Weights of a small GPT-style language model, trained from scratch on English Wikipedia.
Architecture: RMSNorm before each block, rotary positions, untied embeddings.
Each number is 128 + 24 x the weight over its row's rms, rounded and kept within 0 to 255. Layers, rows and columns count from 0. The size above them is the row's rms in percent of the matrix's.

# layer 4 MLP up, 448x192, rms 0.108, rows 248-282, columns 64-127
size [104 112  94 103 100  93 108  99  96  99  93 105  97 104 101  95 101 102  91  96 101 102 105  98  98 105  95  98 104 104 104  97 106 100  98]
[[121 102 134 131 131 151 166 113 122 120 107 106 101  89 134 122 128 108  63 126 151 117 156 137 119 148 115 145 170 159 162 139  89 146  85 121 155 159 134 183 140 113 108  88  99  93 124 161 162 167 116 161 163 105 140 132 136 165 144 174 119 136 126 155]
 [ 90 162 120 106 174 154 144  96 143 149 141 106  79 145 171 118 104 122 149 100 120 124 135  93  97 111 135 109 108 165 103 127 136 107 110 137 103 134 120 125 141 163  47 158 124 121 109 161  89 134 144 126 113 142 132 182 152  93 120 144 148 138 137 150]
 [132 150 141 147 217 122 109 143 148 129  99 117 172  98 122 143 123 108 123 107  90 149 117 110 140 109 121 109 119 137 132 147 137  84  66 128 125 161 141 125 146 135 147 138 176 151 136 153 111 141 133 150 135 151 124 120 128 100 140 122  98 163 134 155]
 [126 114 136 150 145  88 145 113 107  90 163 148 123 148 108 162 105 138  96 108 131 107 101 104  93 151 118  99 158 169 153 127 159  95 135 164 123 155 171  86 105 121 148 114 117  91 111 130 120 118 152 152 119 159 158 158  88 116 143  80  99 161 143 128]
 [104 119 117 100  82 150  78 130 106 103 139 126  83 130 117 124 150 101 161 130 152 142 109 149 110 175 126 143 116  89 103 119 100 139 131 107 122  97 112 117 155 150 115 125 173 144 137  94 188 179 124 171 106 150 128 129 100 116 122 106 134 140 136 161]
 [114 141  89  90  81  93 144 127 147 140 132 115 168 163 124 126 117 120 107 144 160 125 141 121 128 155 125  86 141 140 139 126 121 121 143 171 173 151 142 133 121 170 141 165 139 128 119 115 163 187 155  99 114 122 143  73 138  85  79 129  89 172 128 168]
 [111 137 126 146 130 140 144 142 149 141 123 115 128 112 100  88 154 177  95 155 107 168 109 113 156 141 170 141  76 116 103 128  61 121 186 123 166 123 124 152 104 121 118  62 132  87  77 104 145 120 132 100 150 123 120 113 105 136 120 101 153  90  88 127]
 [120 123 104 135 144 120 120 132 131 151 159 115 124  95 143  88 100 112  76 124 150 145 114 138 104 126 114 126 114 140  94 112 115 125 137 105 147 156 111  92 128 148 144 116 136 136 144  94  74 143 119 176 152 113 121 115 130 160 111 189 106 113 112 132]
 [185 121 118 153 108 181 109 152 156 167 142 182 147 161 147 114 120 134 173 114 159 116 130 120 102 119  99 123 139 102 133  83 170 114 167 115 111 106 163 149 109 109  97 120 183 143 140 141 137 131 151 101  93 111 123 126 155 171 115 153 155 126 139 142]
 [111 151 137 119 101 135 151 195 111 112 123 112 108 133 105 115 150 151 114  98 113  82 138 137 106 115 106 129 141  77  91 143 131 120  84 147 119 173 152  96 117 135 123 160 122 111 121 112  99 131 101 135 151 147 129 139 117 111 164 119 119 152  68 156]
 [ 92 173 126 132 152 139 119 139 140 117 146  92 107 125 133 110  98 144 107 160 111 189 120 142  98 116  98 150  86 118 150 135 139 141 108 111 149 179 109 124 126 111 119 118  76 120  83 118 125 154 138  98 113 144  99  81 133 141 150 162 146 143 151 159]
 [115 110 144 148 175  96 130 163 120 105 117 109 105 182 126 178 168 124  94 124 113 132  76 138 132 132  87 153 134 146  87 145 149  79 133 155 108 145 122 137 135  92 113 132 124 131 149 119 101 121 118 152 132 119 118 123 101 121 152 106 160 119 134 111]
 [104 140 164  93 125 147 159 108 121 101 122 119 170 123 121 157 145  81  99 117 125 130 139 137 103 150 123 129 112 111 190 149 146 112 131 105 150  95 149  97 128 136  97 160 134 145  83 159 129 151 176 109 118 139 133 105 102 156 106 150 142  93 137 131]
 [164 113 115 143  60  99 148 123 118 146 121 149 138 109 155 114 124 123 129 199 154  89 142 138 166 116 134 147 101 135 131 148 114 119 138 163  87 123 165 134  88  82 107 146 120 121 116 126 149 118 113 160 121 137 138  60 129 114 129 138 133 116  46 113]
 [129 135 154 124 134 159 151  96 106 139 128 142 123 126 115 157 127 104 131 130 122 112 174 107 112 123 158 108 124 126  88 108 133 120 121 110 153 120 126 100  97 156 142 158 113 121 142 136  64 149 147 146 167 125  99 114 126  82 161  93 166  57  97  80]
 [ 95 150 137 121 148 118 128 110 142 151 138 136  97 156 134 152 125 103 170 113 117 154 167  96 107 138 103 149  91 117 105 133 131 123 143 144 110 151 138 113 128 145 158  90 139 150 140  71 129 148 215 148 126 147 155 161 124 125 137 109 157 147 142 136]
 [130 146 146 122 104  97 128 144 116 110 121 104 100  71 129 162 149 116 122 116 137  95 141 149 165 159 136 153 177 112  76  97 164 128  99 125 132 160 107 105  98 169 121 116  72 115 115  93 149 152 128 126 119 165 123 133 123 137 141 124 160 167 114 106]
 [145  99 114 108 114  92 144 111 161 107 115 165 138  95 128 105 160 146 112  51 146  93 165 113 112 102 126 129 135 176 131 168 154 129 149 133 166 126 123 109 142 189 135 204 135 122 160  88 120 119 138 147  58 148 119 157 124 104 113 154 107 157 126 141]
 [110 141 132 125 128 138 147 139 131 135 156 150 155 117 134 114 124 113  86 138 116 141 146 131 167 143 123 121 121 105 119 138  73 106  94 168 110 110 136 106 102 156 139 152 113 158 180 132 123  85 112 101 167 146 114  66 125  97 129 116 106 135 155 165]
 [ 90 124 128 134  95 140 100 129  75 127 114  97 146 116 154 122 146 120 109 104 131 140 141 130 142 115 131 125 114 136 163 167 128 145 173 162 103 163 134 122 142 135 108 146 147 121 141 142 115 127 104 155 101 109  48 123 120 136 124 170 166  83 130 127]
 [ 98 162 152 114 186 140 146 105  96 138 114 141 134 121 130 130 130 178 166 132 120 113 131 182 145 108 116 142 151 109 111 169 158 140  91 140  98 125 105 126 115 109 125 122 139 128 127 148 168 136 165 115 125 157  92 106  97 153 179 167 172  98 105 166]
 [ 75 145 129 121 134 135 134 137 122  82 123 161 147 141 133 166 133 130 146 127  98 112 108  96 119  80  92 121 112 122 162 152 157 155 117 164 104 137 156 131 143  92 151 142  83 123  95 141 125 137 127 101 117 136 143 155 123 149 104 125 115 101 106 158]
 [138 140 117 134 111 124 150 133 174 166 105 121 127 137 143 134 132 126 125  66 152 135  91  99 120  87 121 135 113 137 166 130 131 144  89 116 107 133 150 159 132 153 145 126 134 148 123 134 165 135 136  93 136 129 113 110 118 116  84 154 175 115 106 135]
 [141 125 123 154 157 139 139 136 133 145 109 123 103 120 159 137 123 135 146 171 103 108 168 142 133 124 153 169 154  88 118 134  86 153 125  94  77  81  99 118  91 166 116 101  94 127 109 127 145 120 144 138 134 136 101 172 154 103 125  98 145 175 137 120]
 [145 152 140 121 155  99 122 129 137 121 113 172 102 121 124 138 173  89 137 123 140 160 109 131 100 132 149 148 150 164 146 132 169 137 122 182  85 103 156 119  97 128 122 177 193 183 179 151 132 148 144 146 124 144 112 115 104  76 116 128 101  85 131 152]
 [110 162 114 137 138 116 116 133  80 161  79 176  86 119 144  88 120 140 133 117 123 102 149 128 145 109 111 138 169 143 103 156 105 123 141 114 124 122 134 163 123 164 104 128 124 160 137 169 142 139 106  73 150 166 142  91  86 136 141 153 116 129 143 146]
 [127 154 154 128  98  98 103 100 156 116 167 157  95 140  71 136 153 137 121 160 128 132 125 140 114 106 119 124 137 151 139 131  98  99 170 166 178 114 131 150 166 101 166 155 104 139 128 115  89 113 112 123  81 103 140 156 126 108 138 155 129 127  75 123]
 [131 128 128 128 131 145 107 116 145 130 140 115 122 133 122 114 132 130 104 133 158 114  81 148 121 108 122 128 107  98  99 115 141 125 124 151 139 163 178 127 107 152 108 181 138 151 107 168 145 165 117 116 149  89  50 110 127 139 159 178  94 105 154 136]
 [138 198 157 165 125 172 174 143 109 158 121 148 153 136 151 129  98  91 118 135 128 118 162 158 173 167 118  84 115 172 156 139 114 132  90 143 113 163 149 120 103 139 125 170 137 106 127  73 121 125 147 117 158  93 134 134 149  88 106 148  76 120 121 123]
 [116 127 140 108 151 107 158  97 120 146 159 144 124 133  98 179 108  78 157  79 122 132  64 148 142 152 135 143 113 175 127 124 119 115 134 137 109 179 167 101 134 127 111 116 135 133  95 110 123 175 162 129 128 122 174 133 152 118 126 121 150 136 117 148]
 [136 172 110 141 116 109 128 120  86 166 126 172 134 102 133  57 127 143 163 150 153 179  87 148 117 121 147 127  91 152  80 129 151 128  85  98 129 129 142 134 191 141 164 109 139 161  91 124 172  98 120 138 127 154 118 138 101 173  88 127 149 136 143 140]
 [154 121 139 135 158  87 157 121 168 103 135 120 141 140 146 116 101 147 154 164  92 146 125 125 129 139  82 110 162  92 123 107 146  93 117  95 151 161 135 127 118 138  95 126 129 174 109 110 129  91  93 109  96 117 130  90  75  95 113 122 138 103 129  97]
 [125 106 136 101 155 139  98 151 128 179 106 121 109 105 136 117 126 169 136  99 173 105 122 155 137 141 115 120 131 112 131 135 141 101 132 152 142 134  94 114 153 163 131 158 116 126 161 129 111 159 172 145 143 147 151  69 178  85 146 132 115  93 155 124]
 [185 149 131 127 138 106 167 155 154 145 129 104 104 129 127 107  87 148 157 118 123 126 153 156 118 112 117 139 122 118 107 134 129 126 107  99 174 130 155 140 150 115 153 134 103 134 155 118 104 100 128 149 130 123 129 111 131 101 104 117 150  99 147  90]
 [133 123 130 112 141 129  88 163  76 158 140 116 140 186 133 131 131 132  94 129 106 146 143 137 130 122 132 126 143 121 120 125 108 116 120 153 156 123 120 113  74 147 124 106 106 113 126 141  75  80 116 108  97 114 119 148 120 113 120 127 135 107 146  60]]
# layer 4 MLP down (transposed), 448x192, rms 0.105, rows 248-282, columns 64-127
size [102 111  97 105 100  91 105  98  97 102  93 102  99 104  99  96  99 105  93  96 100 100 103  99  99 104  99 102 103 102 101  99 106 100  97]
[[160 162 137 102  72 125 115  89 142  99 141 163 146 130  94 138 128 117 140 104 112 155 122 102 142  68 173  98 126 129 156 140 127 111 137 122  80 118 110 130 131 130 156 157 119 173 127 132 141 147  96  90 102 116  78 133 171  93 119 107 145 144 133 146]
 [146 145 142  89 164 141 149 132 125 146 103 117 128 143 145 119 150 149 109  91 129 161  93 127 171 108 162 111 151 182 141 120 148 113 150 161 127  68 140 157 141 174  98 129 122 154 131 175 118 142 107 133  97 119 120 171 108 163 140 169 127 148 109  99]
 [106  85 156 158 122 133 111 102 116 132 122  96 140  95 133 124 154 153 109 109 109 118 154 151 107 152 141 133  89 131 116 152 102 139 148 167 143 107 116  88  96 130 114  94 109 140 178 146  88 152 142 134 139 179 116 143 123 209 114 135 149  98 170 148]
 [132 114 117 123 111 104 137 146 120  86 180  87 111 144  93 138  98 153 134 113 116 144 102 118 166 111 128 148 115 130  51 118 136  83 102 148 110 121 152  98  88 124 119 147 128 127 132  93 167 126 163 167 113 170 161 103 158 148 106  96 110 118 123 145]
 [130 147 131 134 155 136 171 154 129  91 117 104 148 114 131 159 130 118 118 144 140 109 143 187 154 137  92 138 128 164 144  92 143 173 171 112 117  75 129 105 150 129 163  98 103 152 138 116 108  93 127 149 134  81 107 121 174 107 121 115 105 101  73 112]
 [151 152 136 172 128 130 122 138 136 144 142 137 125 132 136 161 147 100 117 159 121 119 155 178 130 118 118 139 137  91  73 151 109 116 135 106 130 109 170 133 113 147  98 160 126 104 143 142 105 112 117 132 113 130 112  63 138 123 121 140 108 143 112 123]
 [120 127 123 149 145 137  85 115 126 132 112 101 141 113  95  81 140 107 101 166 105 127 165 143 142  89 143 181 120 118 166 121  55 105 118 135 128 125 125 128 123 114 147  77 145 124 130 126 130  76 123 103  87 144 144 146  92 136  84  79 142 101  92 125]
 [108 100 129 123  80 160 145 125 143 126 103  83  97 113 128 145 149 146 122 173 131 144 101 148  92 131 126 142 130 110 144 148 165 117 177 171 146 106 164 137  90 131 128 116 139 121 115  90 138 147 162  82 132 120 120 103 108 108  87 149  89 163 119 115]
 [114 124  87 102 147 103 134 153 128 151 104 131 147 142 125 155 145 105 135 109 157 105  48  92 109 121 150 129 152 122  75 123 105 134 122 104 133 125 143  93  76 161 121 143  99 134 171 162 158 146 122 138 139 101 106 154 130 122 119 129 112 165 147 139]
 [139 193 163 148 129 126 120 125 111 121 122 134 131 139 120 166 163 124  93 105 104 169  82 116 161 160  97 131 131 139 119 105 114 131  85 141  89 156 138 156 176 121 131 129 187 116 130  78  85 153 105 136 129 118  72 146 136 153 133 146 115 121 133 119]
 [138 162 148 179 105 115  88 134 137 149 121 126 157  93 155 140 154 109 133 121  96 188  99 185 110 125 132 132 115 191 161 154 111 132 139 126 168 124 132 152 148 119 130 131 101  87 135  86 175 160  98 136 130 134 128 119 147 102 174 117 152 142 110 107]
 [129 126 125 137 123 162  72 137 104 167 102 138 129 134 179 107 161 164 102 116  89  83 119 111 139 124 130  95 128 144 163 161 156 143 163 143 132 119 179 134 139  94 112 137 172 109 147 136 111 152 168 125 123 139 145  99  95  81 145 152 134 169  87 144]
 [123 149  99 101 137 165 123 135 127  91 146  68 118 182 161 114  96 144 180 118 161  81 143 112  88 160 125 141 116 152 126 143 106 120 131 175 114 100  77 121 139 133 126  90 137 121 150  91 113 106 157 128  65 155 132 116 110 189  71 121 137 133 142 120]
 [112 147 119 124 133 100 143 160  99 140 125 111  85 130 143 131 137 144  90 131 115 154 161 129 139 124  99 129 125 160 140  90 154 122 131 139 161 109 151 160 138 163 126 125 127  88  93 137 139 144 146 116 172 143 124 129 132  90 143 124 101 128  85 123]
 [138 117 108 140 122  95 122 151 136  64  99 182 136 142 133 158 164 116 135 113 142  82  85 106 121 104 129 125 133 111 101 108  91 144 121 127 102 140 139 117 154 117 169 136 144 137 132 129 151 147  93 133 123 131  96 143 147  88 138 101 132 126 113 135]
 [140 131 147 126 129 120  98 131 139 133 151 151 133 137 131 111 172 104 101 121 128 139 164 131 115 117 106 104 149  89  98 124 163 135 144 208 123 116 150 123 182 147 112  86  93 130 170 151 175 123 132 140 110 105 132 156  88 137 110 107 138 130  89 154]
 [119 124 133 143 103 142 142 147 124 140 130 110 135  98 142 138 152 132 121 130 135 129 129 173 155 151 148 166 129 157 133 143 135 132 124 102 123 153 105 124 109 157 117 131 147 114  88 151 104 132 160 146 156 140 101  78 111 147 174 133 141 115 123  96]
 [ 97  74 109 108 119 155 172 109 110 111 138 106 121 125 156 170 126 143 120  74 149 102 136 137  85 147 109 144 123 124 161 137 106 100 124 117  98  89 116 130 169 126  79 176 113  79 123 173 145  87 112 128 164 167 126 117 126 117  90 160 114 135  94 130]
 [102  90 110 155 104 160 108 126 128 146 153 133 191 104 115 160 114 150 139 119 129  99 114 123  97 102 139 136 151  97 114 129 142  86 126  98 134 102 161 169 133 153 138 133 147 111 126 114 111 143 115 104 143 127  79 115 200 115 118 119 122 171 118 138]
 [162 110 123 108  91 157 122 143 101 121  87 126  93 100  96 113 122 148 138 144 128 143 135 122 138 145  90 136  96 121  93 129  92 118 122 144 105 140 124  97 131 140 132 137 139 133 117  98  60 118 156 141 100  98 107 153 100 131 129 143  99 112 109 139]
 [151 140 133 143 164 146 100 132 114 166 123 125 128 107 137 127 127 122  95 153  95 142 146 117 177  99 119 153  90 113 143 123 118 139 136  99 145  95 124 119 133 132 135 128 112  98 117 145 167 128 118 120 165 165  98 147 141 130 130  93  97 137 148 143]
 [130 145 140 142 139 142 146 165 120 134 121 134 100 128 138 143 102  94 134  93 120 122 165 134 139 164 152 155 138 100  96  93 157 107  96 176 116  74 140 107 138 134  78 121 127 120 117 129  81 107 115 172  89 105 132 130 121 120 106 141 106 129 141  82]
 [123 144 136 164 112 150 135 106 144 145 110 120 144 143 177 135 124 147 129 119 115 102 127 104 113 121 147 111 147 136 166 143 115 113 117 139 104 146 125  90 125 121 124 122 131 142 131 161 106 120 203 100 126 127 124 153 158 107  78 115 136 160 142 147]
 [133 116 135 122 142 181 104 121 165 142 142 136  95 125 118 154 119 117 114 173 118 142 184 114 106 112 130 133 133 133 129 147 122 153 110 134  88 156 163 137 121 167 121 144 150 148 125 101 138 115 115 106 113  87 112 119 152 111  97 182  97 120 105  94]
 [115 123 117 120  72 124 148 148 125 114 151 135 137 119 135 105  85 155  95 177 159 110 163 126 135 112  90 113 136 158 144  89 137 138 117 106  86 130 132 132 120 155 106 125  98 144 198 100 134 106 137 139 143 147 162  86  93 151 131 112  83 148 154 135]
 [104 135 175 113 136 116 101 117 136  76  91 127 147 105 133 106 166 120 128 172 139 117 113 124 151 102 127  94 159 115 119 143 126 144 170 117 177 157 139  97 131 114 140 136 113 131  98  96 133 141 135 114 131  98 142 112 152 148  84 131 122 126 136 158]
 [109  94 132 113 120 124 187 106 112 143 127  71 127  77 127 165 104 179 129  86 122 106  91 100 120 116 106 144 139 127 124  80 104 142 178 149 115 113 117  98 148 146 143 127 119 113 171 119 118 122 114 134 113 119 124 130 172 128  95  85 171 120 142 108]
 [147 112 133 147 115 120 101  75  90 115 122 118 131 121  95 125 130 123 122 117 125 133 132 152 117 145 130 120 158 131 166 119 123 151 141 155 141 148 109 126 146 134 140 135 123 150  99 137 133 118 114 102 138 114  99 125 131 176 110 104 120 148 118 114]
 [127 148 132 125 152  95 191 128 124 134  76 179 104 135 128 107 114 121 102 112 159 143  94 123 123 113 124 130 137 148 140 126 142 140 133 121 130 187  93 137 148 146 122 160 117  68  87 134 140 178 121 115 119 128 115 147 113  87 114 135 133 117 120 128]
 [131 134 145  98 128 105 169  93 202 176 142 127 152 112 145 112 154 121 128  89 125 149 121 111 124 120 128  60 140 149  94 133 119 141 166 158 115  83  98 139 141 146  93 148 139 107 103 132  86 142 136 147  98  97 106 123 117 135 177 146 137  85 129 130]
 [131 149 175 139 133 153  73  90 153 107  99 140 120 105  73 161 105 130 157  93 131 113 141 137 112 110 112 107  84 112 106 135 122 140 169 131 128 146  73 180 153 165 152  97 164 116 119 152  87 162  96 151 155 130 112 102 128 100 118 132 106 101  76 126]
 [ 74 121 142 128 110 133 147  92 134 129 118  76 142 118 141 139 103 118 132  99 173 105 131 131 145 141  97 190 124 103 116  71 112 135 116 160  59 156 116 138 162 130 136 136  91  51 100 124 150 107 113 152 161  90 133 201 126 124 127 106 141 149 164 136]
 [129 119 134  97 109 151 121 107 147  77  85 144 141 142 120 180 132 158 105 132 127 186 181 160 120 101  95 164 111 114 156 133 168 125 107 122 152 136 117  86  82 135 111 126 120 136 111 159 160 125 107 159 143 121 116 174 121 134 125 115 160 114 111  98]
 [165 124  83 123 141 118  89 115 145 116 101 134 111  74 137 125 161 135 128 131 117 177 124 129 129 122 110 162  88 137 104 152 152 149 157 165 155 144 109 132 142 155 164 116 143  46 128  98 162 128 122 123 128 137 128 165 104 146 131 155 162 137 122 126]
 [118 131 130 122 151 142 146 119 145 145 161  95 131 137 135 164 109  81  80 123  99 125  95 142 139 155  95 120 111 148 130 159 109 127 132 131 129 121 131 109 135 126 122 137 120 143 144  73 127 139 154 140 129 158 112 113 150 150 119 156 127 115 123 111]]
# layer 4 MLP gate, 448x192, rms 0.116, rows 249-283, columns 64-127
size [ 98  97 114  99  94 101  99 101 107  98 103  97 104  97  97 106 111  91  93 104 105 101  97  94 101 104  92 100 103 104  96 112 101  97 102]
[[ 83 145 118 124 100 151  73 127 158 131 163 127 112 130 162 132  87 105 119  89 118  65 140 116 170 128 116 160 132 113 165 118 143  99 112 139 121 157 120 111 133 130 151 118  82 131 158  72 138 137 120  82 108 157 114 133 155 139 173 119  90 135 131 154]
 [124 141 128 127 139 177 105  94 110 155 134 110 124  94 152 110 145 115  86 126 129 118  98 142  86 133 126 150 118 116 127 132 123 117 127 172 145 178 155 118 154 117 104 113  76 123  96  96 143  94 110 106 131 154 166 116 161 124 169 165 101 127 113 124]
 [115 133 117 143 133 161 151 144 131 152  81 122 119 128 143 126 142 133 136 101 182 132 137 156 164 131 125 139 136 147 114 102 145 120 139 112 142  90 108 133 161 161 118 146 103 123 120 101  98  97 106 125 130 114 107  99 156 126 139 134  96 147 108 131]
 [142 133 125 140 143 178 149 158 116 128 155 116 154 114 139 113 125 112 120 130  98 126 115 153 117 129 148 123 175 168 103 133 162 109 142 114 107 102 136 111 123 107 142 118 142 138 159 103 119 118  99 160 124 132 157 138 133 158 131 112 102 168  83 121]
 [137 125 118  99  94 149 145 135 100  96 163 119 120 123  96 108 112 111 136 145 123 163 132 146 137 176 123 165 150 103 144  73 135 127 123 160 157 168 118 139 158 151 101 129 150 130 120 137 103 111 155 146 144 167 158 118 123 111 111 154 135  84 125 139]
 [151 171 157 123 135 120 155 134  84 141 137 151 116 123 157 144  81 120 154 129  64 156 133 148 112 144 100 140 127 133 128 125 128 112 126 106 185 158 135 162 111 116 117 124  78 149 116 135 124 114  94  98 129 128 119 146 145 123 134 145 121 125 161 154]
 [ 90 132 118 149 126 107 139 121  78 134 116 119 122 156 168 124 105 119  88 119 110 105 101 136 131 126 129 160 103 138 103  94 127 124 122 116 136 140 116 114 110  89 119 130 122 158 122 144 122  89 125 138 124 104 171 137 115 136 128 126 143 142 130 156]
 [150 136 147 110 145 138 103 100 137 124 140 125 115 148 148 142  93 164 145 139 138 160  82 105 141 114 139 151  97 146  87 116 135  81 122 120 119 132 100 130 124 150  79 107 135 144 119 144 145 132 191 108 111 119 145 110 148 131 152  98 182 169 117 106]
 [154 158 140 125 128 134 138  88 113 116 116 137 124 106 125 156 130 108  92  85  89 144 138 124 144 109 134 114 130 152 158 103 109 115 152 108  93  66 115 138 129 137 149  92  57  89 137 137  87 121 118  79 148 137 114 121 136 139 132 156 103 118 119 118]
 [128 146 116 147  99 145 156 141 156 143 110 166 155 134 159 159 186  87 129 117 103  86 125 147 158 171 129 172 140 160 135 142 136  67 147 121 110  76 146 116 146 172 124 103 121 123 126  99 105 143  98 150 116 143 145 125 133 148 117  85 140 139 132 103]
 [ 97 146 134 124 110 126 152 123 113 113 143 132 113 145 127 117  81 131  87 120 107 130  78 170 101 154 144 166 117 138 145 161 137 118 104  89 146 133 118 156 173 147 135  90  98 141  95 101 117  97  93 157 112 149  95 115 125 104 121 168 118 124 161 142]
 [108  91  92 108 119 128 152 154 111 144 120 134 104 166 148 102 142 153 140 124 144 110 125 152 114 157 149 145 159 121 151 108 120  81 159 119  81 125 131 172 123 161 101  67 136  89 159 125 131 102 108 150 111 148 119 111  81 178 117 155 104 161 115 132]
 [ 97 122 136 106 182 114  95 113 153 121  85 130 133 162 148 102 152 111 161 133  83 112 122 121 124 148  93  96 112 159 173 113 122 106 139 148 122 114 105 171 133 131 162  97 134 130 142  97 117 112 105 114  88 127 129 105 161 122 177 156 122 104 120 154]
 [150 126 132 173 118 145 184 151 117 149 120 123 129 120 155 121 150 116 120 139 108 118 120 174 145 130  88 183 143 100 170 125 160 169  78 117 128  73 151 180 129 124 137 151 150 112 146 150 134  97 141 185 130 114 157 106 109 154  89 141 144 130 163 143]
 [156 195 133 134 128 108 136 131 117 128 103  97 127 120 135 121 122 134 115  94 125 163 122 115 104 110  99 153 136 117 101 120 116 149  91 144 119 141 153 110 138 153 148 123 145  85 131 125 108 120 147 157 116 132 192 156 150 136 167 184 136 141 126 124]
 [150 161 123 147  69 141 113 106  68 123  92 115 154 146 134 143 119 120 119 164 116 148 142 112 103 179 145 167 104 117 179 110 129 110 157 124 131 104 157 133 167 123 120 128 137 126 102 153 123 136 159 156 123 181 144 146 138 103 106 144 149 106 107 120]
 [137 119 152 152 139 120 134 102 154  89 103 129 117  73 144 126  75 155 141 116  91 154 117 134 136 152 155 164 152 147 126 112 129 125 136 160 109  96 104 154 136  97 109 121 121 154 117 169 137 156  70 121 156 138 152 151 170 134 129 163 115 128 147 162]
 [150 118 131 102 136 122  73 163 104 121  94 138 147 142 159 154 161 122 111 138 131 150 111 153 106 137  97 129 124 135 155 131 103 112 107 120 125  65 107 153 164 125 127 115 129 126 126 118 134 119 147 181 165 109 152 136 143 144  94 130 131 115 127 140]
 [157 122 134 140 132 114 113  93 117 126 159  96 156  83 160 142 162 111 118 117 145 104 149 123 125 118 138 137 119 160 127 179 133 109 117 142  91 168  95 102 159 131 149 112  66 138 130 105 122 127 177 121 147  81 152 112  50  92 116 160 116 138 184 164]
 [152 109 112 120 154 120  95 115 129 136 108 127 118 149 146 141 117 133 145 144 144 121 126 167 122 109  94 172 131 129 172 110 138  92 139 123 162  97 124 122 159 151 128 136 145 119 105 131  93 185 125 132 105 134 175 146 184  78 143 109 117  74 129 127]
 [136 128  87 133 152 136 172 159 109 100 138 110 145 112 131 157 115 113 105 119 125 123 187 191 148 152 153 137 144 103 118  89 134 115  61 102 160  99 131 143 124 124 109 110 131 126 133 104 141 138 127 140 140 149 147 124 136  85 124 104 125 130  91 171]
 [146 126 124 112 146 139 154 147 144 127 165 135  90  90 177 105 140 134 131  88 157 145 117 151 138 109 144 156 144 157 168 107 132 121 180 170  43  96 157 147 117  95 111 131 138 122 124 155 144 115 148 103 118  98 164 124 121  89 138 134  89 147 158 137]
 [127 106 162 107 102 111 141 138 158 152 101 106 148 125 143 105 102 117 122 111 164 164  69 130 154 115  66 133 100 110 133 139  99 117 146 124 114 126 182 152 107 174 152 100 124 128 166 118 173 143  81  89 129 120 102 114 133 150 162 161 135  91 119 101]
 [117 143 138 146 131 117 102 131 111 126 102 138 158 144 140 144 117 135 136 110 124 196  72 142 115 124 111 145 139 124 124 147 137  77 121 117 127 128 112 131 107 163 133 125 113 128 126 142  62  95 131 107 104 121 121 125 145 157 173 129 153 105 110 120]
 [119 157 147 160 130 132 123 122 123 112 151 163 133 115 161  78 147 164  92 125 135 142 102 142 158  93  96 114 136 112 125 143 121  91 128 145 164 186 129 114 152 135 133 154  92  86 140 117  83 140 113 135 138 102 119 137 109 108 126 122 129  97 135  99]
 [106 169 115 121 111 130 170 144 134 146 149 140  89 133 132  78 131 114 137  95  87 114 129 164 126 190 168 120 142 149 108 106 142 149  92  93  95 151 104 144 135 165 149 137 117 129 137 125  81 104  87 118  70 119 149  91 179 135 114 115  82 141 120 143]
 [158  98 130 119 145 131 150  98 105 131 126 120  95 134 130 149 122 144 119 120 136 145 116  85 126 110 107 121  92 135 105 129 133 167 131 132 148 140 143 140 153 118 183 127 130 136 148 113 158 112 116 146 114 116 155  72 168 122 137 152 133 162 136 150]
 [157 125 103 169 108 142 132 131 141 122 119 121  93 133 148 165 150 128 146  81 110 118 137 137 159 155 109 120 145 141 133 144 166  90 101 118  85 105 129 126 130 135 111 131 130 132 147 155 119 111 140 149  79 163 166  88 134 137 176 113 140 154 175 131]
 [103 128 155 143 159 110 119 115 132 110 108 130  96 152 136 129 114 170 137  99 129 126 104 100 149 142 139 131 125 197 186 129 129 100  89 146 111 125 144 118 160 110 148  84 123 106 128 113 106 155 134 122 113 124 150 122 198 102 140 118  80 148 124 138]
 [130 141  97 116 170 161 132 102 141 146 140 160 141 134 130  89 104 117 136 129 122 115 145 145 144 129 164 145 133 111 135 138 156 137 113 119 125 130 121 165 185 117 122  95 164 104 147 131 140 111 141 135 105 126  93 193 173 117 100 133 129 164 154 148]
 [124  81 113 123 138 129 161 145 118 137  94 140 127  81 129 100 116 120 114 105 124 108  79 129 118  82 166 146 131 132 152 143 110 125 124 108 102 110 131 155 115 127 160 155 134  88 136 108 120  89 135 112 132 130 118 136 190 144 127 159 123 140 109 117]
 [120 124 100 148 121 123 145 100 151 124 127 131 111 147 174 160 116 163 112  95 125 114 170 153 141 131  88 117 182  95 113 141 137  88 105 107 106 114  95  96 145 136  98 124 100 102 108 154 145 103 115 100 104 139  97 150 149 109 112 131 136 129 134 107]
 [108 135 119 143 114 147  79 122 101 134 101 153 123 120 152 124 130 164 119 123 113 108 107 153 107 149 141 101 131  99 104  94  69 129 117 145  67  81 150 133 129 133 140  98 153 145 172 122 132  88  96 116 134 151 186 107 137 171 110 110 131 128 140 141]
 [156 103 134 141  87 120 125 144  95  99 102 127 127 117 114 119 122 140 117  93 127 154 108 107 146 152 118 138  98 136 119 121  63  77 130 133 136 159 113 121 165 100 134 119  85 134 127 114 109 154 132 118 115 148 126 151  99 113 128 152  96 122 128 137]
 [128 123 151 120 130 170 121 131 110 129 106 138  88 161 129  87 113 116 116 143 115 141 130 156 116 183 112 157 126 159 157 138 110  73 144 132  93  62 132 113 128 150 113 165 111 121 138 131 115 151  88 137  90 154 139 141 138 125 137 120 159  99 129 149]]